Each number is 128 + 24 x the weight over its row's rms, rounded and kept within 0 to 255. Layers, rows and columns count from 0. The size above them is the row's rms in percent of the matrix's.

# layer 7 attention query, 64x64, rms 0.147, rows 0-31, columns 0-63
size [ 93  88  94 102  92  94 126  97  90 117 100  89  96 106 109 105  87  73  88  86 108  89 101 111 106  93 114 113 114 102 109 110]
[[122 145 134 156 100 121 178 133 140 120  96 134 118 139 115 134 115 121 119 125 138  81 155 123  96 162 104 120 119 170 157 152 137 131 149 142 128 100 111 103 125 134 151 131 117 147 122 132 149 133 177  90  97 126 166 168 140 158 109 132 200 141 159  87]
 [116 103 144 106 106 103 116 116 159 140 132 140 118 111 122 124  71 106 163 100 139 172 135  61 143 178 139 171 119 129  95 128 105 102 114 135 141 146 159 134 114 134 158 123 143 148 119 160 153  85  99 132 126 113 124 112 127 107  96 122  89 163 144 128]
 [103 120 102 142 130  97 126  81 165 129 107 106 114 102 111 117 132 175 134  85 147 139 111 160 138  94  93 146 121 150 136 121 144 125 119  99 146 182 140  97 149 127 134  62 178 112  89 125 151 123 139 124  95 133 143 144 137 106 131 144  93 121 129 144]
 [ 99 113 125 108 175 114 151 106 126 146 125 118 120 118 145 129 108 105 167 180 146 139 112 114 141 119 123 159 100 129  74 141 163  79 108 151 168 109 124 110 140 110 117 124 104 132 111 126 134 121 193 115 160  77 126  99 134 103 104 150 144 124 101 131]
 [100 101  96 111  91 136 106  95 117 131 102 139 104 175 177  96 141  97  90 128 142 112 112 148 157 108  99 132 150 123 134 187 185 139 133 147 135 133 106 123 140 102 123 126 124 115 141  75 115  97 127 101 149 141 135 121 126 125  98 147 110 123 130 167]
 [139 133 117 100 136 113 176 107  86 129 154 121 144 131  92 137 144 129 174 129 150 114 108 160 122 134 142 117  90 160 139 127 164 114 129 145  77 112  91 137 121 155 132 133 142 127 174 126 104 117  69 116 184 106 147 128 101 115 156 154 125 121 153 102]
 [122 120 131 146 130 136 128 131 166 141 117 180 110 139 114 125 105 116 119 145 133 117  98 102 113 159 140 147 145 101 127 118 115 102 111 156 180 118 141  94  92 152 113 174 104 144 144 190 121 160 143 119  95  92 119 182 112 149 124 102 140  82 134 139]
 [ 71 147 109 150 163 140  86 175 162 156 115 153 116  90 132 134 131 101  84 133 124 142 115 164 103 163 116  93 123 146 116 104  89 138 117 156 158 127 125 142  98 144 113 173 135 149 147 124 152 126 134 150 119 113 146 124 102  84 162 110 114 127 136 131]
 [ 83 122 146  98 137 133 102 120 129 141 182 146 137  73 132 100  92 131  84 111 135  97 109 135 110 129 119 126 106 125 130 145 139 174 110 139 124 123 119 130 134 162 129 151 142 144 125 137 154 109 113 111 185  82 141 136 137 156 152 175 107 110 177 143]
 [107 109 119 152 129 139  62 162 161 123 150  77  97 126 175 123 104  91 107  90 128 118 121 122 123 122 144 135 141  87  81 124  98 138 116 116 126 135 137 131 154  92 132 104 163 120 136 133 171 137 126 146  97 149 121 110 162 148 126 118  79 113 120 136]
 [112 144 115  95 114 147 105 122 122 150 109 167 148 111 122 135 139 102 115 207 101 151 120 101 147 105 123  64 162 139  99 145 167 136 129 120 129 122 117 103 114 149 112 115 161 137 149 118 125 140 106 154 105 132 152 145  85 162 132 120 148 179 133 139]
 [128 132 106 129 149  84  88 159 137 152  92 126 119  99 133  95 105 145 113 112 149 143 100 143 139 174 111 154 142 116 164 167 109 121 114  89 118 152 107 140 126 134 147 130 161 155 108 103 114 155  71 150  80 132 124 115 117 135 103 166 118 162 157 121]
 [143 139 131 170 144 157 104 140 126 142  83 106 107  83 126 139 127 130 139 151 115 134 151 115 133 140 124 127  77 170 143 121 106 124 140 133 155 105 183 127 131 134 152 161 127  87 177  93 118 126  74 120 150 101 151 170 101 109 161 121 149 125 118 133]
 [150 102 142  99 121 138 123 139  98 139 140 132 128 124 120 145 144 147 186 151 130 117 164 125 143 160 111 118 142 135 113 127  67 118 158 153 103 109 161 134 111 146  90 113 170 196 150 122 140  91 121 143 135 163  98 151 118 120 120 136 161 151 155  96]
 [ 96 111 116 116 137 117 173  95 120 124 113 173 116 114 114 125 148 142 125  78 137 137 132 114 104  87  97 166 106 152  92 131 134 125 142 109 132 157 157 163 167 124 145 131 172 100 140 157 113 196 148 143 115 123 119  94 163 123 115 113 117 149 146 122]
 [114  94 111 108 124 110 159 114 133 161 144 139 103 101 121 120 153 110 118 140 136 172 134 115  98 158 128 163 146 140 121 193 122 151  95 126 120 146 119 170 123 152 111 136 120 146  95 104  98  82 119 148 133 152 179  94  86 112 149 110  96 144 110 136]
 [163 104 115 120 108 174 176 169  89 125 112 117 159 103 112  95 105 131 135 109 146 148 150 180 146 128 118 151 136 114 159 156 117 115 123  84 144 125 152 131 110 139 166 166 142 133 129 154 148 169 137 104 113  85 123 150 120 150  94 122 126 107 124 157]
 [101  93 136 150 140  71 180 119 147 165 139 123  93 114 145 131 131 144 171 130 154 164 149 140 101 149 118 102 130  93 138 131 126 136 124 122 153 139 148 131 128 153 116  71  99 129 118 106 130 152 160 165 134  71  81 136 107 120 129 130 126 156 115 137]
 [174 130 133 131 126 125 177 118  91 114 112 151 140 107 142 124 114 123 131 158 127 132 145 137 118 116 150 139 100 116  99 132 188 158 146 113 117 108 119 121  93 140 142 152  76 123 179 155 122 159 171 147 127 151 139 129 118 156 139 143 189 123 170 145]
 [117  94 194 112 132 166 145 102  84 126 144 151 139  90 111 127 130 165 102 130 132 143 181 152 136 108  86 120 137 118 143 126 149 124 129 128 121  80  95 130 142 127  90 143 129 135  93 131 128 158  99 130 149 121  92 152 151 127 141 134 175 132 153 159]
 [104 133 124 158 153 117 146  82 151 111 130 146 108 116  72 109 141 128 100 146 112  96 124 127 109 118 141 155 134 151 100 164 101 168 115  95 127 178 152  83 139 156 134  95  91 141 123 129 146 125 153  93 103 121  81 108 137 109 124 157  99 152 123 136]
 [ 90 115 110 143 138 113 159 113 114 120 144 104 105 115 156  93 112 169 103 116 105  98 144 143  89  84 147 111 133 121 118  74 136 125 145 163 114  83 132 157 158 147 102 146 117 120 158 104 114 121 162 121 110 163 114 132 156 131 135 138 162 177  96 140]
 [103 137 137 109 185 121 115 101 117  78 147 137 103 142 124 101 112 125  98 137 125 164 124 123 138 127 129 117  94 149 107  67 107 162 118 156  93 156 130 137 125 122 157 150  94 141 128 160 129 131 157  76 126 122 113  97 124 113 105 122 124 190 105 125]
 [149 139 145 135 131 121  63 161 151 141 112 151 153 180 115 165 143 111 165 138  75 125 123 123 129 155 151 100 126 102 154 102  82 132  98 136 126 132 114 129 154  97 114 110 130 138 112  89 136 148 162 112 112 142 122 149 156 108 117 107 117  87  93 152]
 [111  73 103 121 115 139  97 141 121 163 131 119 146 115 185 109 100 105 105 130 134 120 141 125 158  98 142  78 156 124 130 109  95 159 124 128 132  93 102 140 131 130 118 139 165 142 119 116 159 153 114 169 117 143 180 160 143 154 110 146  85 107 137 151]
 [ 89  86  98 116 101  97 141 136  55 140 118 132 118 121 103 106 153 168 113  95 171  91 121 173 146 102 115  92 133 130 161 122 127 125 128 134 110  81 126 140  98 137 116 132 151 131 138 111  81 141 147 118 144 117 142 112 149 123 138 114 163 115 149 145]
 [ 73 150 167 152 159  89 109 116 118 128 167 117 135 101 174 134 123 124 180 131 111 139 141 133 130 124 126  70 138 130 102 186 145 137 153 138  90 128  97  89 108  81  96  99  91 125 127 140 132 135 124 139 131 132 144 117 135 140 143 127 127 108 147 125]
 [109 149 139 150 112 159 127 168 140 119 117 148  79 122 101 130 112  91 148 146 153 121 126  99 166 145 133 139 114  82 113 163 113 108  59 115  97 128 108 131 140 150 169 145 149 129 109  97  97 111 143 107 153 106 124 123 123 122 158 168 101 129 100 102]
 [140 167 162 176 124 135 160 179 134 154 113 122 119 150 127 113 120 101 128 120 104 142 150 120  99 151 103 139 143  86 117 124 149 151 148 172 136  84 104 153 155 140 139 163 130 169 128 130 146 152 130 182 111 137 109 145 101 102 142  99 130 131 106  85]
 [129 136 135  85 109 133 109 114 124 173 118 113 102 168 124 109 140 131 129 147 149  44 146 149 136  92 118 112  98 111 116 167 158 145 145 100 149 142 172 147 127 153 137 110 124 154  91 138 164 136 107  99 104 154 144 157 137 138 107  99 125 103 132 142]
 [173 149 145 134 149 115 174 116 154 124 138 147 121 147 177 107 119 140 103 137 165  99 156 155 156 155  98 130 146 128  82 115 129 111 112 170 130 160 137 150 106 161 131 137 161 151  94 131 117 140  87 124 150  75 159 119 117 143  97 118 124 100 114 125]
 [170 110 126 105 164 126 142 119 127 131 117 124 124 113 154 172 126 126 143 127 107  79 113 119 132  92 165 107  86 114 142 148 157 151 129 156 141 147  98 116 119  95  86 123  85 147 134 118 121 116 133 182 136 125 119  75 122  97 108 112 166 122  89  98]]
# layer 7 attention key, 64x64, rms 0.159, rows 0-31, columns 0-63
size [ 92  78  79  71  97  97  97 124 110 131 110  82  99 102 102 105  85  81  85  90 104  88 116  96 117 128 107  89  94 102 104  99]
[[113 120 100  90 131 165  77 122 181 146 128 143  99 141 114 106 147 143 154 129 142 154 145 170 116 129 146 114 100 157 138 126 120 153 110 125 101 124 123 125 131 117 127 119 122 114 150 143 149 103 140 118 126 103  93 121 161 114 139  94  52 128  65 118]
 [168 113 149 168 156 153 133 145 132 138 129 172 153 127  77 127 139 138 137 111 141 139 125 194 138 128 153 135 153 135 106 116  98 157 143 112 148 110 113  98 124 164 123 121 113 150  95 166 118 136 162 136  90 109 105 139 115 135  91 167 142 139 155  84]
 [142 121 109 163 149 133 149 174 119 151 101 143 162 122  87 130 122 121 138 136 108 145 159 129 177 147  72 102 144  89 163 122 132 176 118 117 140 125  97 116 164 130 142 136 128  94 117 111 132 129  83 116 149 114 117 131 144  74 127 119 118 118 177 149]
 [120 120 149  93 127 150 126 140 143  93 106  95 126 137 165 146  93  62 121 111 101 154 107 123 117 118 153 136 121 167 134 146 149 100 182 104 121 153  86 139 149 116 120 121 106 147 116 117 153 117 161 151 110 171 147  99  95 138 152 139  83 125 109 131]
 [142 126 108 136 115  82 114 112 148 149 102 123 124 109 181 122 104 124 168 131  90 104 126 139 101 121 151 128  90 120 154  90  95  98 154 125 138 131 138 138 135 132 154  64 130 136 105 112 151 145 133 127 140 105 101 122 165 108 128 137 117 105 156 200]
 [140 106 121 137  95  94 109 132  98 152 162 173 129 138 121 114 115 140 107  96 137 134 132 160 120 139 129  91 111 120 131 184 104 122  92 134 131  59 146 147 115 112  96 133 151 149 151 143 122 127 108 141 120 146 129  79 140 133 153  84 135 110 138  70]
 [149 136 145 117 173 107 129 111 116 163 155  83 110 135 110 127 156  86 126 142 124  68 125 119 122 137 123 146 176 115 133  84 151 138 144 155  84 122 139 115 100 173 153 153  86 123 160 167 135 110 143 111 102 120 135 140 117 147 103 147 110 115 156 142]
 [ 84  87 134 153 155 143 127 147 146 143 100 132 150 129 100 117 139 169 135 149 115 137 155 161 112 182 152 105 143 107 101  83 145  87 145 161 151 108 131 117 141 153 137 157 135  83 135 120 142 130 127 127 133  85 152 117 136 121 106 132 131 153  76 167]
 [126 156 153  80 126 116 133 142 145 174 143 102 152 165 146 118 163 126  99 148 125  97 137 137 118 110 101 128  54 146 124 152 113 146 124  94 107 134 148 139 116 188 126 134 113 186 138 111 128 127 126 135 169 120 112 134 140  92 153 130 140 129 143  98]
 [169 117 142 137 117  96 114 127  99 122 159  99 147  82 174 120 146 165 132 107 148 106 122 168  99 127  91  90 124  76 124 167 124 144 163 137 122  86 137 143 154 105 108 137 147 143 143 145 130 167 109 145 105 130 117 125 145 125 165 143 109 139 146  91]
 [131 133 115  85 103 101  96  68  80 141 159 149 134 124 107 161 143 136 113 159 158 135  96 136 111 136 101  87 127 122 170 136 118 146  97 187 132  88 153 165 138 130 139 124 116 161 122 109  95 110 131 128 141 130 109 118 140  90 145 136 150 119 136 114]
 [110 106 122 160 112 105 143 106 139 169 143 109 114 190 160 118  98 129 105 130 159 108 136 140 175 140  77 120 145 105 159 167  90 146 154 109 136 120 132 140 173 103 140  95 134 106  95 113  97 140 148 108 138 117 138 170 123 123 139 122 159 151 119 128]
 [106 133 138 163 118 111 171 142 114 118 127 131 114  97 124 167  87 122 141 125 104 131 112 127 136 149 167 153 109 174 164 151 115  99  91 175 173 105 115 110 133  84 128 155 144 165 124 126 118 106 129 140 142 147 123 113 133 103 110 147 139 156  92  74]
 [155 150 173 106 101 133 121 108 105 131 163 163 138 166 144 106 129 150 177 169 133 170 114 167 102 148  95 132 108 175 142 144 128 143 160 136 135 136 178 154 138  89 148 133 125 134 139 151 149 117 171 157 141 143 141 152 109 112 111 118 120 124 112 114]
 [176 121 128 123 149 126 119 126 118  97 117 110 157  90 106 143 131 113 173 102  79 146 121  91 176 114 126 129 134 101 127 133 114 103 119  99 120 139 149 117 164 142 185 118 167  80 102  82 121 132 123 112 119 107 129 140  94 164 109 141  99 119 127 121]
 [157 115 134 112  90 112  94 147 155 127 118 143 128 154  86 148  94 151 131 113 125 155  65 105 106 155 128 106 127 119 154 120  89 139  90 108 134 125 129 157 114 110 149  86 102 158 125 103 121 142 176 115 143 150 141 150 106 133 170 128 131 181 145 113]
 [131 141 141 121 132 125 102 110 136 119 145 134 115 136 167 168 168  98 110 147 100  88 130 120  79 141 131 139 118 143 137 109 152 115 134 163 107 130 140  89 138 135 106 105 103 170 148 169  98  97 107  83 167 172 118 128 125 143 170 144  81 137 127 147]
 [131 157  98 133  99 113 168 138 125 105 144 155 136 103 104 101  86 110 119 131 163 145 135  78 173  97 159 164 150 142  89 129 129 126 115  93 142 110 127 127 105  69 147 145 123 147 135 136 123 126 106 122 119 125 120 132 112 188  87 165 137 133 108 125]
 [139  96 141  80 121 130 127  78  73 108 157 143  82 130 161 147 134  72 118 135 116  91 107 104 147 103 105 156 117 132 150 142 100 135 102 120 126 137 117 140 128  96 101 113 126 161 151 130 114 122  96 118 100 151 119 142 127  94 171  97 115 110 156 129]
 [178 145 155 124 122 119  88 126  81 139 152 139 150 113 136 133 118 121 143 146 135  75 120 118 113 108 109 134  83 116 156 125 106 136 119 129 132  89 184 124  95 101  98 116 142 146 131 116 128 148 162 133 156 150  91 122 175 134 171 112 167 117 154 146]
 [146 142  98 118 150 131 171  96 106 134 151  83 136 118 132  72 108 148 136 106 121 103 133 152 157 139 151 102 135  92 132 123 152 155 134 123 164  87 126 133 119 130 117  85 105  95 136  78 155  91 126 117 110 105 136 104 117  72 108 142 154 137 147 140]
 [112 144 141 142 188 120 150 132 127 137 178 134 140  72 121  77 122 116 138 148  94 149  99 177 133 140 122 129 128 126 137  97 126 138 123 144 117 146 119  92 135 138  79 114 105 143 150 133 172 138 106 125 151 124 147 124 126 191 155 105 110  95 111 128]
 [187 125 178  91 142 147 100 111 113 131 151 119 126 125 133 151  87 131 146 151 155  97 107 165 120  99 130 109 108 127 156 136 131 126 136 153 151 114 147 128 112 161  91  87  99 156 122 132 103 127 182 166 151 160 144 134 132 150 159 120 106 113 141  99]
 [116  80 124  74 172 129 124 131 145  99 141 143 169 165 137 144 168 106 121 140 107 143 160 167 143 107 130 129 141 152 158 112 140 136 110 136 118 152 100 110 155 113 112  98 166 156  99 126 137 129 148 103 135 147 100 126 167 150 107  87 124 111 134  80]
 [ 83  91  92 120  74 126  97 136 157 153 133 116 136 119 142 128 101 100 151 126 122 150 124 117 117 127 127 119 157 124 100  69 130 133 127 114 135 140 119  66 169 147 139 139 116  79 156 101 126 111 113 122 119 152 174 139 116 142 119 171  89 118 141 131]
 [116 109 146 117 107 124 134 134  81 109 124 115  93 102 135 130 175 128 122 106 165 107 141 170 157 109 131 146 145 142 165 183 126 156 165 137 110 109 112 115 155  84 133 114 129 145 109 151  89 168 136 102  70 159 119 156 135 123 151 126 136 122 129 104]
 [120 111  98 160 170 131 124 105 125 131 147 114 129 140 104 143  76 184 119 106 139 116 145 138 102 103 167  93 154 138 102  97 172 132 126 114 122 123 124 129 171 109 119  99 101 121  99 142 148 147 141 134 137 140 110  82 133 120  79 165  90 130 147 155]
 [ 89 122 146 130 129 114  93 132 146 110  97 158  88 111 152 127 143  81 136 185  94 137 121 101 103  94 180 106 118 112 147 136 133 145 109 104 142 105 123 134 160 118 119 131  88 155 136 136 136 121 135 129  82 118 163  96 103  87 134 118 146 137 137 171]
 [ 84 126 156 111 130 146  89 119 120  80 144  95 139 128 126  67 107 121  93 117 130 158 156  82 113 137 116 123 115 131 132 147 119 126 130 105 127  79 121 143 137 148 164 160 126 123 152 107 124 117 168  84  86 134 151 121 142 140 142 109 158 117  82 107]
 [147 102 128 107 144 120 124 109 166 136 134 102 106 118 126 104 130 153 174 161 114 121 120  99 141 100  98 119 141 138 139 173 164 155 110 190 146 128 104 102 122 160 162 119 140 119 175 129 114 147 147 160 142 139  97 140 181 140 130 116 109 148 119 177]
 [112  87 148 116 124 122 123 115 172 132 113 146 113 121 144  93 129 115 106 119 140 103 133  93 125 132  71 108  94 154 174 100 139 103  92 125 114 131 176 122 131 130 144 144 158 165 133 139 175 138 113 104 118 103  91 105  88 143 159 136 140 120  96 165]
 [157 117 126 142 147 145 119 132 163  95 142 135 107 148  91 162 128  77 126 141 150 109 141 183 114 135 177  83 116 127 108 111 144 196 112 114 133 112  97 131 116 124 152 122 134  93 137 127 105 152 145 153 134  86 110 101 111 116 133 127 114 100  90 112]]
# layer 7 attention value, 64x64, rms 0.123, rows 0-20, columns 0-63
size [107  95 103 109 105  98 113 103 116 100 108 110  99 103 108 101 113 102  95 123 115]
[[137 126 122 121 106  99  98 153 119 135 119 124 119 140  92 108 109 109 144 153 109  98 121 131 160 128 119 108 111 164 161  92 119 116 131  96 140  83 118  93 134 149 108 112 123 128 127  69 101 114  78  93 174  89 146 172 157 111 129 129 104 139  91 143]
 [ 84 131  87 127 121 154 129 138 111 136  92 167 117 108 134 105 156 112 122 153 122  78 137 160 150 122 117 148  96 104  71 109 126 115 122 103 150 112 116 156 121  92 100 129 151 141 109  80 156 139 125 103 123 160 124  71 139 104 130 112 143  96 152 134]
 [138 103  97 164 107 121 103 138 117  96 170 124 127 159 114 129  97 110 128 100 136 132 101 162 120 158 111  92 129 110 136 119 146  63 146 132 154 123 146 159 116 116 156 134 105 145 112 115 157 189  81 141 127 150 100 143 126  94 109 112 162 111 152 135]
 [109 159 136 149 180 128 140 145  98 156 125 116 140 102 149 148  90 155 121  60 137 104 148 130 127 125 106 139 121 106  85 143 125 127 116  76 168 141 124 152 137 158 106 114  98  84 155 127 116 137 130 145 162  83 142 127 141 124 141 150 138 150 137  89]
 [147 114 111  94 119 117 113 111  94 127 136 149 178 152 166 118  94 108 133 127 160  98  75 100 123 150 144 115 108 145 128 115  94 146 116 155 171 134 112 155 117  92 100  97  90 161 134 120 117 120 104 102 136 109 137  72 138 146 112 106 152 144 132 158]
 [138 141 125 151 138 107 106  94 119 152  98 151 122 129 134 124 149  91 124 185 147 120 123  56 113 147 123 119 134 145 123 143 146 158 152 111 153 141 115 123 117 140 111  72 156 135 119 156 174 126 130 141  87  98 122 137  90 126 140  76 103 159 120 107]
 [123 133 114 111 137 128 134 185 129 122 113  60 127 129 144 152 154 145 149 119 141 145 148 154 102 139 124  83  87 164  95 150 128 151 130 140 114 149 146  72 106 147 112 134 133 167 121 122 137 130 150 206 133 127 108 142 112 144 123 132 121 147 156 147]
 [125 133 112 107 125 133 123 141 119 121 101 107 160 104 131 104 129 120  95 140 138 113 136 151 172 108 116 129 138 132  98 128 153 114 129 124 100 122  95  90 139 149 167 139 140 139  94 150 108  93  64 145 138 162 156 161 145 109 131 122 111 217 152 132]
 [ 99 138 151 123 115 143 132 188 116 122  87 138 146 142 107 171 117  99 138 140 104 162 101 142 160 119 124  72 123 162 131 163 175 137  88 120 134 154 130 121  80 123 133 104 129 133 135 167 127 103 137 118 164 119  92 115 133 145  87 102 128 120 113 141]
 [ 95 105 132 120 145 162 175 118 134 135 113 152 134 116 143  94 159 108 117 109 198 154 124 128 121 122 148 114 157 132 131 164 159 114 150 108 131 110 182 115 112 124 119 128 120 149 114 159  70 112 154 134 102 142  77 133 119 129 129 136 136 136 145 180]
 [158  76 122 160 112 146 149 124 155 133 109 106 163 146 116  79 113 134 153 155 150 139 176 117 132 122 154 101 112 122  98 106 141 122 151  84 116 111 104 160 115 154 118 121 123 201 152 150 129 138 132  94 111 121 129 132 144 147 130 158 134 170 151 115]
 [117 115 134 165 128 108 146 123 105 157  84 115 140 106 102 107 115 134 153  87 142  86 126 154  97 135  98 165 172 101 172 133 120 133  93 123 145  98 138 101 120  99 112 159 118 151 132 143 148 107 108  97 113 154 124 106  97 154  71 131 124 159 143 122]
 [139 121 146 157 113 109  87 138 139  88 153 154 129 165 132  95  94 126 118 128 170 137 119  86 143 125 143  91 105 135 153 116 153 118 110 124 121  96 131 103 142 160 126 106 166 123 126 130 160  94 180  86 126 175 118 127 147 135 147 174 106 156 150 127]
 [ 94 119 126 147 114 136 146 162 120 155 151 152 133 139 134 164  81 113 123 128 130  76 138 131 149 128 133  86 123 109 129 103  91 131 155 105 135 116 131 149 136 109 131 140 126 133 116 164 126 101 114 143 128 181 115 141 181 103 116  69 157  80 169 137]
 [133 138 117 105 100 109 128 129 100 107 163 138 118 189 132 127 131 122 167 122 145 144 159 186  99 116 155 124 117 157 108 125 161  96 104 118 153  75 125  86 128 124 107 111 116  87  94 145 133 117 157  83 110 121 163 156 120 140 122 119 108 107 142 138]
 [141 123 130 182 139 116 107 117 143  76 115  62 142 145 128 140 159 140 130 150 118 103  82 137 139 147 142  99 145 135 152 138 127 157 108  98  82 121  87 147 111 115 161 150 109 100 126 128 123  90 113 138 152 105 102 135 105 106 130 123  91 107 144 165]
 [157 111 146 138  94 125 129 140 115 151 121 145 108 152 114 110 153  89  96 106 152 119 150  94 131 125  56 107 156 185 110 115 126 111 156  83 119 107 102 100 122 118 170 172 121 121 117 132 110 104 118 119 104 118 128 106 131 122 137 124 162 131 159 169]
 [124 104 147 172  83 154 129 120 126 107 108 136 120 147 107 128  89 132 111 116 144 110 108 179 165 138 139 134 140 162 102 153 124 143 137 130 148 140 140 120 141 156 130 143 162 169  77 152 147 142 122 129 138 106  91 135 122 150 150 149 113  84  67 165]
 [100 167 111  98 102 155 105 149 128  67 121 124 118 137 103 189 140 166 113 128 113 135 121 118 125 168 153 100 122 107 114  99 117 110  77 114 131 124 109 106  89 123 146 129 134  95  93 100 124 132 158 111  95 149  98 122 134 174 123 142 137 150 134 138]
 [150 105 138 117 184  82 127 109 141  58 142 161 168 106  92 136 120 124 122 148 149 153 158 149  96 167 120 121 141 124 145 149 149 120 176 159 114 109 127 163 119 127  96 138 157 130 132 123 109 121 150 156 120 140 119 125 152 130 159 131 110 167 116 149]
 [149  98 149  97 136  90 142 108 128 104 111 111 152 123 118 161 105 106 144 137 166  94 109 125  73 116  94 146 119 124 113  95 150 132  96 161 118 140  99 140  82 143 149 130 182 141 138 112 151 137 110 138 136 107 144 127 199 150 132 138 125 104 149 116]]
# layer 7 attention output (transposed), 64x64, rms 0.0995, rows 0-19, columns 0-63
size [109  96 100 108 103  88 114  99 107 100 103  94  98 101  90  96 106  85  92 117]
[[179  97 120 147 127 127 141 120  72 111 119 127 142 146 156 145  87 136 141 126 159 152 135 160 150 154 116  91 120  84 145 113  97 115  99 142 167 129 170 145 156 126 126 123 119  83 115 119 108 132 133 145 107 127 178 153 110 167 101 146 163 148 138 119]
 [121  88 171 140 107 146 117 136 159 137 138 110 124 184 146 121 102 142 117 103 163  98 160  87 150 138 153 117 113 112  79 157 145 135 126 130  94 132 176 154 135 161 152 126 112 170 128 129 157 156 143 175 113 163 123 121 134 146 145 132 163 133 130 140]
 [ 95 107 121 146 102 143 149 107 116 119 134 158  88 131 102 109 122 105  72 112 108 118 147 133 175 124 143 132  93 111 108 155 117 105  95 110 128 160 134  98  98  73 132 147  76 125 119 125 130 111 146 129 136 127 164 109 173 134 180 153 132 135 110 146]
 [159 138 147 111 113 122 157  96 148 133 131 144 130 105  98 106 117 142  98 185 136 101  92 131 103 128 111 139 116 120 108 122 104 106 145 125 143 152 153 127  88 153 155 116 133 173 147 109 127 148 117 162 177 148 110 126 120 180 113 119 166  67 127 152]
 [106 149 145 158 125 116 137 111 156 144 165  94 118 116 176 133 131 146 140 108 125 157  88 143 154 144 133 173  74 136  95 147  84 119 136 107 133 115 168 140 152 125 164 168 137 169 118 152 131 130 117 120 104 132 157 142 126 134  95 161 142  98 119  87]
 [ 97 152 173 143 108 106 153 118 130 106 171 157  95 130 137 168 134 140 144 126 112 178 151 170 105 150  90 110 133 161 118 148 145 131 123 144  76 104  88 140 127 104 104 125 161 117  99 121 151 114 104 152 147 114 101 175 143 137 134 126 148 152 125 124]
 [113 146 165 101 115 111  79 150  88 137  81 142 140 126 124 128 111 106 110 145 111 111 122 118 117  85 171  97 121 153 179 157  92 129 120 130  80 100 139 133 118 128 141 141 156 148 151 106 139 144 120 127 133 101 134 156 154 185 162 105 107 113 123 130]
 [163  87 136 101 113 104 130 156 151 123 142  91 135 145 102 161  95 144 132 114 136 131 113 116 133  97  82 135  97  81 167 158 117  85 162 122 132 160 133 137 181 111 117 138 162  84 163 119 159 151 129 145 143 104 111 140 153 151 142 134 140 134 123 129]
 [112 147 115 144 103 114  82 187  95 143 163 125 163 133 115 106 118 160  67 139 139 125 137  98 150 134 101 111 139 129 136 127  90 119 161 114 138  88 100 100 136  95 121 147 182 115 134 130 121 156 133 129 104 137 147 127 109 129 156 143 102 135 115  81]
 [ 94 152 112 103 138 118  95 163 116 126 155 132 123 149 110 129 119 142 161  98 112 116 124  96 115 131 126 144 100 156 161 188 128 151 155 140 121 101 133  99 115 118 147 116 150 134 147 127 162 122 111  99  87 148 154 100 125 103 139  51 125 136 134  80]
 [137 145 102 122 140 120 127 138 131 140  74 109 112 125 131 119 130 158 155 116 123 118 111 158 137 108  97 123  49 168 102 150 110  69  96 122  97 156 131 148 125 127 105 106 160 102 138 139 120 149 131 135 139 144 113  94  98 144 126 149  95 181 119 129]
 [164 150 124 149 139 158 171 112 139 107 136 124 155 139  86 165 148 155 109 128 108 118 149 115 107 132 125 123 110 196 140 113 144 145 134 118 137 170 128 126 143  96 157 136 103  62  73 166  95 167 134 132 138 126 109 128 141 136 145 157 133 126 132 130]
 [164 106 101  81  82 140 134 125 112 172 119 133 132 136 117 160 148 109 145 136 125 147 144 135 148 178 136 132 144 168 106 129 102  88 102 129  89 133 160 147 115 118 118 149 141  78 144 109 141  95 120 171 136 145 114 136 129  78  83 138 114 151 123 127]
 [123 123 102 111 127 141 130  97 141 130 124 145 108 168 123 127 131 144  98 107 168 135 118 103 157 142  96 128 101 122 120 160 131 111 124 104 144 100 173 142 111 109 173 172  80 158 111 101 126 152 132 114 126 120 132  85 126 114 182 179 130  97 132  85]
 [174 107  87 162 101 147 134 124 133 105 105 105  95 103 100 150 126 107 152 128  98 149 178 123 117 160 124 136 149 130 138 145  69 139 139  88 116 121 156 144 123 162 111 128 103 145 168 127 132 128 133 128 101 160 173 139 139 111 158 163 119 155 116  99]
 [152 138 125 101 132 122 120 177  97  98 138 120  79 123 138 131 165 122 106 121 118 154 159 139 150 113  88 139 121  83 171 117 114 150 117 125 103 155 167 116  85 151 144 141 191 148 118 121 114 127 116  94 128  98 128 113 167 114  87 142 140 114 145 142]
 [177 113 136 116 140 183 106 127 115  99 147 149 133 168 164  98 107 134 115  73 111 163 114 131 124  99 119 128 109 103 146 162  84  86 136 141 128 121 133 102 122  86 124 116 112 124 166 131 109 112 114 127 108 169  99  87 103 112 116 118 103 137 111 122]
 [151 123 148 157 142 134  89 145 117 160 140 137 121 158 101 104 134 114 130 108 115 137 141  94 102 146 118  60 137 128  81 175 122 128 137 156 154 149  74 124  92 116 121 151 165 111 167 122  87 101 133 164 120 117 168 142 131 111 104 125 136 132 133 113]
 [171 133 134 147 133  90 109 153 116 123 107 132 121 167 131 122 120 114  99 107  88 109 161 122 144 122 145 108 162 113  87  60  88 147 157 141  91 130 128 112 136 116 128 173 143 125 156 149 179  96 116 137 131 142 132 147 165 125 134 151 127 113 123  86]
 [143 131 123  88  89 123 149 102 105 154 129 122 138 101 165 146 188 122 163 143 109  88 131  99 136 116 102 165 115  89 141 117 139 131  77 128 115  97 119 106 145 162 147 113 148 125 158 140 135 106  91 125 132 131 130 182 144 125 172 128 109 156 135 141]]